python train.py --d_model=192 --n_head=3 --head_dim=64 --activation="tanh_gelu" --norm="layernorm" --bias="none" --init="orth" --init_std_o=0.0 --init_std_up=0.033 --lr=0.00716 --lr_mult_o=4.0 --grad_clip=0.5 --decay_shape="linear" --doc_mask=false --steps=5561
Each number is 500 + 40 x the weight over its row's rms, rounded and kept within 0 to 999. Layers, rows and columns count from 0. Numbers have three digits each. The size before them is the row's rms in percent of the matrix's.

# o: layer 5 attention output (transposed), 192x192, rms 0.307, rows 4-33,67-96,131-160, columns 144-191
# v: layer 5 attention value, 64x192, rms 0.0938, rows 4-33, columns 144-191
o67 116:524578468509455493472523573450497522508499502525485500498545407473501493516457446592531535502539465516510407427464459523410511623561450538481555
o131 100:507488493523475559482528476438491572499503551536505538493438509527545530534595494486551457533488449486487540535406433550467498465459507517524481
v4 111:573458502534553439426551567507477518474523527499590524459460455455468454546459432510453489516506526504506531504519503492524482538603501433501537
o4 106:420496532491536537488467516540520452457477491497463481537524546460503423455471566502519484480409495492519548429479486561492418471485438590522497
o68 105:570535504526493422491555520525436526468527536587533453552524483503485514481544516430464483559515518528518413473503478495429463487493521512523475
o132 109:498528512512554490511547534507476534510500454532476559518485435579508509498564405493439542472561563510515507525459504476494589436468573461489533
v5 102:521424470523466506489490526543440502473516486525479427466432465486490484498523538448516426534496475565484508552514441537505550493513550516575554
o5 105:548552509503483530491607489449519485499492520467536546547493461452487513516527515505474451497467569513528540539540466528547475523438524574420412
o69 095:522495549468524515522453483471453488463484455526480539516485441543505586531516487518525515457475481529508481438489505403495504515549459494566494
o133 100:522507515586513587423470461517534487544521472503486507446503486513508525476489458510432549509474478437473522467404519480446534494519547436560546
v6 101:523542496516449527489541488456479533500504482463532566450523517464493511525519492504431508582421552515549547510540562550494530523484439473530503
o6 095:573454458525459472500494521514528452558464560519458533513573488477518518437432480560582509430518469462418479488489445470506474500557552478509422
o70 096:520507503521572512546492444439510480472510446467529448533423476522474455556524552498517506480457456526537547519548490537473506541537441520524550
o134 105:467604483523465541489468444531440516433548472516571519389496495528481455546502480509427510537460530565518503522481536491538558497460519502437504
v7 095:480493532463483446481528494543522536444498500425545474462456507444563490522519495518570533533489498494535501467493511465457509531476500470546377
o7 109:450525461520555579476422487513489510498507454576496531451502379503437514450563449462519544479530476474479474587559532541501454524486426493494556
o71 101:551487584410518419534550472558490496479514530465446504574470539497489559544508451529477477500523454485498516398447497494466460434522545490498481
o135 100:387530502547480498443546549532479522518542472500524495542547562497541425586464523443509478576518463504505487474511540517503568515548543448450508
v8 099:514464586480518534426470544534525474466544490476510457521521489448416531493554568531488576470524495401412455491544443483553523534594516424467488
o8 113:513470394415496544504533546474461525572432438490519462514517481546509476534469454479510510516497492522535523587485555513552481518522502537483474
o72 083:504489530494540543420534534526562478499537610546547452495461452522407535463518548452521534429505546526540504473496442465508480487421492494490515
o136 094:493544556512485500518440529478497592432503492531467418535555492404511450505542539529492452436539468497514422465480466475415493471509499517485502
v9 107:441473502513464529476532503454531512500563542567534504485580487499479471486501480448490548419532427501577462506527566553483611471530479552488501
o9 101:535506517559550519520464482502447430506456520544459497518481486523487494556511578559514574518465508532509562487512460440469432468487469485490447
o73 097:462503555484432563498481468476499525530477456443599575496415475567478561525529438460398475599484478468431512499517452497445563477546553474516539
o137 117:483459420468494508515510483432498566542448502490509453514488527520471505405474428492527469483516472473523470520437489530533553564467507561518514
v10 103:511515472492526502498531534487450466503448510475416496510562458512498528530496453524505524522544625496465527513471490535503577532531451526490509
o10 091:533474481488465500406459468493534564521561506490548489498529539527508516497475534473469490464508510521523491548530471538479553564495548451500540
o74 103:534554514517497554536544502531420468432474563462427478471484480518504561444537449539513437519477438493438525444505532530481515462540507552499486
o138 092:479518512473472597596461479491544537465411502480549553437463485512514506497511437495443509579520523480542498510480496451534522435435477493493536
v11 102:533522483458541473511490527425506490462531555551440470559531503499494509541508463549495476505535522497510498532529578480481543526481470423471488
o11 109:528461498567406494480554528559524499491535483463578580437521504501448464447522502411552449512500480461496543473468479467522443467580539482571471
o75 098:535487499499495501490366425486486413508480516506420523558481560498502513503486552559475552536499442478531494526495520511512476495438512521541472
o139 097:510561499466559442566471439447505543577423542562468474465420437492637566552583493558480564425481531497501482528482507592472516452535495482512505
v12 102:491477500513568495535568482491455502463522484438548462430497524559523567483586519500599471498499502505476493516505457522487473406477526473464471
o12 112:532501458432490526557432427505553502468524471464472510509515557460462541482427565464479559511501476517506557514450460438535550457446533519530588
o76 086:469568556589551461397458565579453478546512498559509549531520459512432517521541464449508534532528499488557452530437478548412505524534533509554451
o140 109:508425497521444528511516461490432478495437452546460506456474476559494467559499513585485489480519433487478447522538514529524477527488445487499485
v13 099:542617491459492552508457548492485564511526512542484469421472471508392567511531484455498507522532563512536465527508507515516495474525398470443427
o13 108:464520514471519519490457511505510445491510451483490511465554518516445449396486508568466478480482499480509551507511499498509499453473515573494501
o77 098:567462483490419522543505489498577529537516501546469462546470440532548577539483523443490479492485491523470520472543476492480549507525455423461448
o141 099:497563479534541492481478440530515530523439583467462556543474578449495580495523432447588509545531429495447478520564536510512415610514516509455440
v14 097:516515512534415532474459534492544434526487554483405470507476425467488498537494482482465442472461517530538526455470459523474549489522486472473523
o14 107:493469503521578491510501504510421469478484501549511564482521567450492430528514458539471511526492467553504477522493464573526519535530442557478445
o78 092:495497478525435544472504426408521569534527450478492486491493451438499552486512585456530538475541523466467523513527527459421520475554504442512535
o142 091:529481530497455488493428488533552535475512565449532463480558537577500518489488461459487499485540515490551513527560475477511522475458554447534473
v15 108:484534464525550434468455481427550464498496541507449454500469468481527480495461474518470458444467562500448563520471496562522558500529508502362584
o15 096:446490524529506563493539471490533554496487460488582534537525446493534497609537510504421527496458486599490499449498455504440441460551496520520451
o79 099:492514538445479478502444577495583422503504587512520418484502448520445468467515519562512492539502531485535498541513489489488574506494544533468475
o143 106:497498510499515532560407468420547504499409475477458554507501502601494600458486441480496496504545585485458541534488505520489550580458463427481495
v16 092:441573480543491519397449513517529488521461413520546531458508442503447573516464483512458475487520537530534570554470516491472508528523497518482552
o16 099:480459551439460489523446514470416474505466519479498530493445476508533364528529469515526524524443479488516467529481575607462510459546468561440523
o80 105:582544429505555566470469497461552490461496501507421426539534548523511527519497571486433496474523514568482543516469499496540477523429492568480488
o144 086:466537481449531447542558506551579503431466522542583500465424512449540537465516523512453576508431507508532514508523495441581484560534559440528474
v17 096:482462476490532504501511495500555547514522463444508516552580461466515461459460447483480519478541504513458484505483477528527470456556467548499547
o17 087:481522555365500493461438499514524479527484552530535495514536527462428467491581572494488493509509483543541546463491505433484537516474599508469445
o81 101:416526494556505565531560475492535483494453490518514507521451531574568552520459460466486520533553504444444533576506502522509543572419460489492524
o145 105:543517518489503528507550534505518516503476461471408513480483497535488489498493428563513474468467524542528436468512474526448588475535430531493588
v18 100:555531536504530459448458481465445471532497476437535450462469483528474479514475477543436524480433592443484462558544464465544524574520457446524466
o18 091:447476493466489540479546524522618448574450461504489470527483470466520500419484539464483469529525506499464560456476600505441463524455505536468498
o82 107:504496470563481483469442427465465498454592520534517506511497549526453457580568481481469515495504528518561460458510458496527486461541539518505490
o146 092:538494513547473522503465568450444549488541491487486504471502465537468476421443471476581469582513444518486437566538490447503473509492542520450537
v19 093:504528513438514523516515535452452443411508473519475526532511519541525529478545467481496476463502492519500438554479583493499475464469447540566499
o19 105:474502555503492464522537558534566568560488478507526544481456463460524501478514447542477505455458529446488495457507436541447560520541507537460470
o83 098:537463500462563517514484513457494467469504519457459446512530514522486503490519463532499501460547503533450465443544516486555440500526472482508489
o147 092:517470465510530469460484540561455465413520465512466465530526477490477456553520551496597446497482504472491511511518549467482462522512449541514533
v20 100:446485491450453506528529480440521465560493529463493503545507574463505457549580500484479478482543467523419463511562513431476544552533436467454482
o20 103:536552472487495494514485473509531443455507463541503509499457436608468495497494526527513478481574522433459508513510526593459452414430529523512485
o84 088:494456486520472454522497459533458587560471446453471546491492532466512524487455530544502493569474436535531530490426459456506481560581505448526518
o148 096:514522537370453540537499574433570561539473536466548473480575425472537445557429476515530527461548537515452485499526467483522564494495490571520565
v21 096:456550458489440497443519476515517460508421538495514467460560488552527537482608518475461525457522518515523479538540528518510509529413464495452498
o21 095:501516545493508487504538475415497489480572471515495583435511467485461427440481525465477500589530503472425557402508413549459515469545549484545509
o85 084:492560461442455520518492493499497637522526530525491419556468499505529540486551493498474459516543473415513501407539498505542501595484497501452481
o149 103:521492514473480525493503531554545548516419521459474470522567547425497539478462514512505467486477445441468483564490534438458438479524440563550527
v22 099:518498459459486474515537526513438441488443539514459563514510505566506502434516528520449484525480503546530498541438533558542603480539449482441484
o22 099:461482505488482490533513502490509581517554477442516539455505546434478557546543429497439533462566458399526509509537543485522424496542552477561460
o86 097:554454490509497549486549424542494449502520536482576492489512458449512410593466615454513467542440489557511511444471459518490498521470522542391537
o150 105:462501503528451596501462496465492403392510571482486524514489482610471435443530514514510468500532526516477491532464492493523574527515501506483486
v23 092:476497466537478534450425611505502557486490618468467521455486518471484445462481428489457519522492543527544518555539473498487508505586463447508457
o23 101:484498498557581478514545477483508496465430480560511450588487549488447543544479496544493504469530481577410430417415462469532456517432475562520537
o87 095:492482533483453521505513499500552534507595447442515482455534494557531499525509567519504469470452445512562519491548556486426514552506577541528475
o151 098:542545486448517511492490508548565486544577493433508494501501461482468512448520429463547530520425559458526490503514536531514482505592431407472534
v24 096:545560525514506548391529538453539499476506537483507506485498513511512499492531367556461478462583427506463444454498449514474454503628485471452400
o24 105:487456448549557467613421437526452525525478436502502493465517454476567547473522559467461484583469444461487516488543493519477555537462563604507542
o88 092:474475467447443485450538570508547533525484492509510466525503500489468407439496460489500490428483503504509497541468460530501607478526531498551472
o152 095:540468551445493444496513555480518456537589571476555529567485500523432508544512478514520532467527537506542493463547606512392434434488519475505465
v25 095:507478455500448485539504449564533490497568499562527555513510467480496460488488535432410548453488481550508575558512543455480477494541451547507500
o25 093:502575514471520478467534598543521509493458467495481408534484462482575480507498440583534478488509483460440372449497579578507523509529480502441515
o89 100:490474518539453587497534471504492520433506501434567496542466476579469633576456471470494474525520481429445512517452437440493458507480521509519563
o153 093:482461443443477552529424490471526472506524509556459470527568495506552508499503588407486535494480511523570569453530510452439487478444525497549479
v26 098:554520477520515412508476454464543557510453487476489580462531509528508500462446504509534527486521459499600484436461559534413485465475530478473536
o26 111:520448519521505570489577535515521479459513508503497478558423516521526498494462433548507448496476616566438472579538486452542549528493499441479530
o90 096:502539523478435434513536413525581506523522551487488519456478504477563442421507505485455546523518463502573482442457509491456559500548499524540524
o154 091:462477492445597460541472518520495532575459445543515500456555558506509475497462545496476580484478453473545466453466514484516573456462486493532450
v27 107:514576554550495558491436484558467457539490561557504486571492560449475564469500535549527469462438476531480480545451485542598475495434531507476526
o27 109:485454457437554450489484488478485515523481496472411436444543462527481455542492485464437479544581492463499536500546440560457547527587509469514482
o91 101:492554542441464487520485501498407535489552456507536562524536467444493493459537527500519454439495443503502457514531544461504471487480519488506479
o155 105:539496517564422518489428468545577512529539538450563569499546482477451520507502512438566568485494523572489517511497545517545448524477519457446460
v28 100:516490520535441529472560511441450446506526538540462488479544494501398515505514485464505487526477473459446540446538558501565541528522491519435406
o28 106:453517541433510482469512479516496494517457451490504571592507487505602441446520512508409506539505461429551538491490446517461488452474546511537520
o92 098:504475506555439552499468524511536518471560502507487465451454437540473493477487507460540512503426501513525474524490519526537525500473497521486537
o156 093:469492470502515521461511554489481524536479491459478524461508486403506516516502454466509477463533457548490471565480481474517506453486530544504470
v29 095:498480493546456475458471496451464507450546514517490518551545442540536436568492429477496526474521460480531569485533553531429507468505486502507454
o29 097:484440497435433504485471468580484533462462570530513480503533603506480539483500607502525494551560453539456435499515466417482497500472513442458533
o93 092:464556528506539449553531495458477498445489465562469492537484543529539457494452530521505542514576532519541566523473562510590460534518450469474531
o157 095:551502490475513456460406551449491538534498504514565544482435435540506481515551435540408530450495561493557471485472448554493552548490523568532544
v30 101:558488448517527484571504505516564450444438448560490504454495441504501590496498546476601453463541527521485474448524519501551587496520540506555498
o30 107:487526440467508542557528428441525534461485525489528413534466456454499456544496523466417471552535504450452579502510529533480388542504465524471498
o94 110:497501530566486472493473527511475481532521496434458634429493534478468478471486481537506542492486514516493499541473504483493545422502497471510515
o158 102:468481495544499483494522483537545423546494404586458560543585545415498495409496477536555537479463448478561516486529458587525554491490484522544528
v31 094:491592541515508504435524496540479489454489549460441528512538509471482477501411554463471482506506422475508518512460519518494564550502498619518503
o31 099:549463449505548514555544491508466428518489461505432525551522454485495576573544447476494536505500511488524519501519478550466493481512492468500487
o95 106:453508537484518502479490499548524550475533532459610444489500485497479483554428509466447501475512524529449487467487509397483465501509518494462526
o159 087:484497470527492537465524457493480510540471476457463550473460505532451488371479532483566470508439484452482510499488464489531541496489456602529571
v32 102:463477518538441535527565537441469521625573488472463503521543473503515540481476468555561493509550508505519453429457465503563521403536532450491465
o32 102:499462529546533468459475503596487481458554584513557445515533501449505494590524539477507546551501504480551503556560501538439464623551480532472529
o96 092:473481508413494527581443531476536544502463381518446436462516497500487493479464468575457509469533449497470552468517572521498493546526512439538509
o160 100:475513538463465520548511446510507534452518416555472536500525521566473473475483529422537490533527502525524504475428487464650560439473499454450502
v33 094:549485469470489545547514450524554498555502503510428395466577493486437468515443497538550517514496479578490498475522457454510472493558481477548435
o33 106:507464525468507523455508551532449604472528427454431590500504505496524489536502490528523519480491492499484432546465499561512466572478533500505479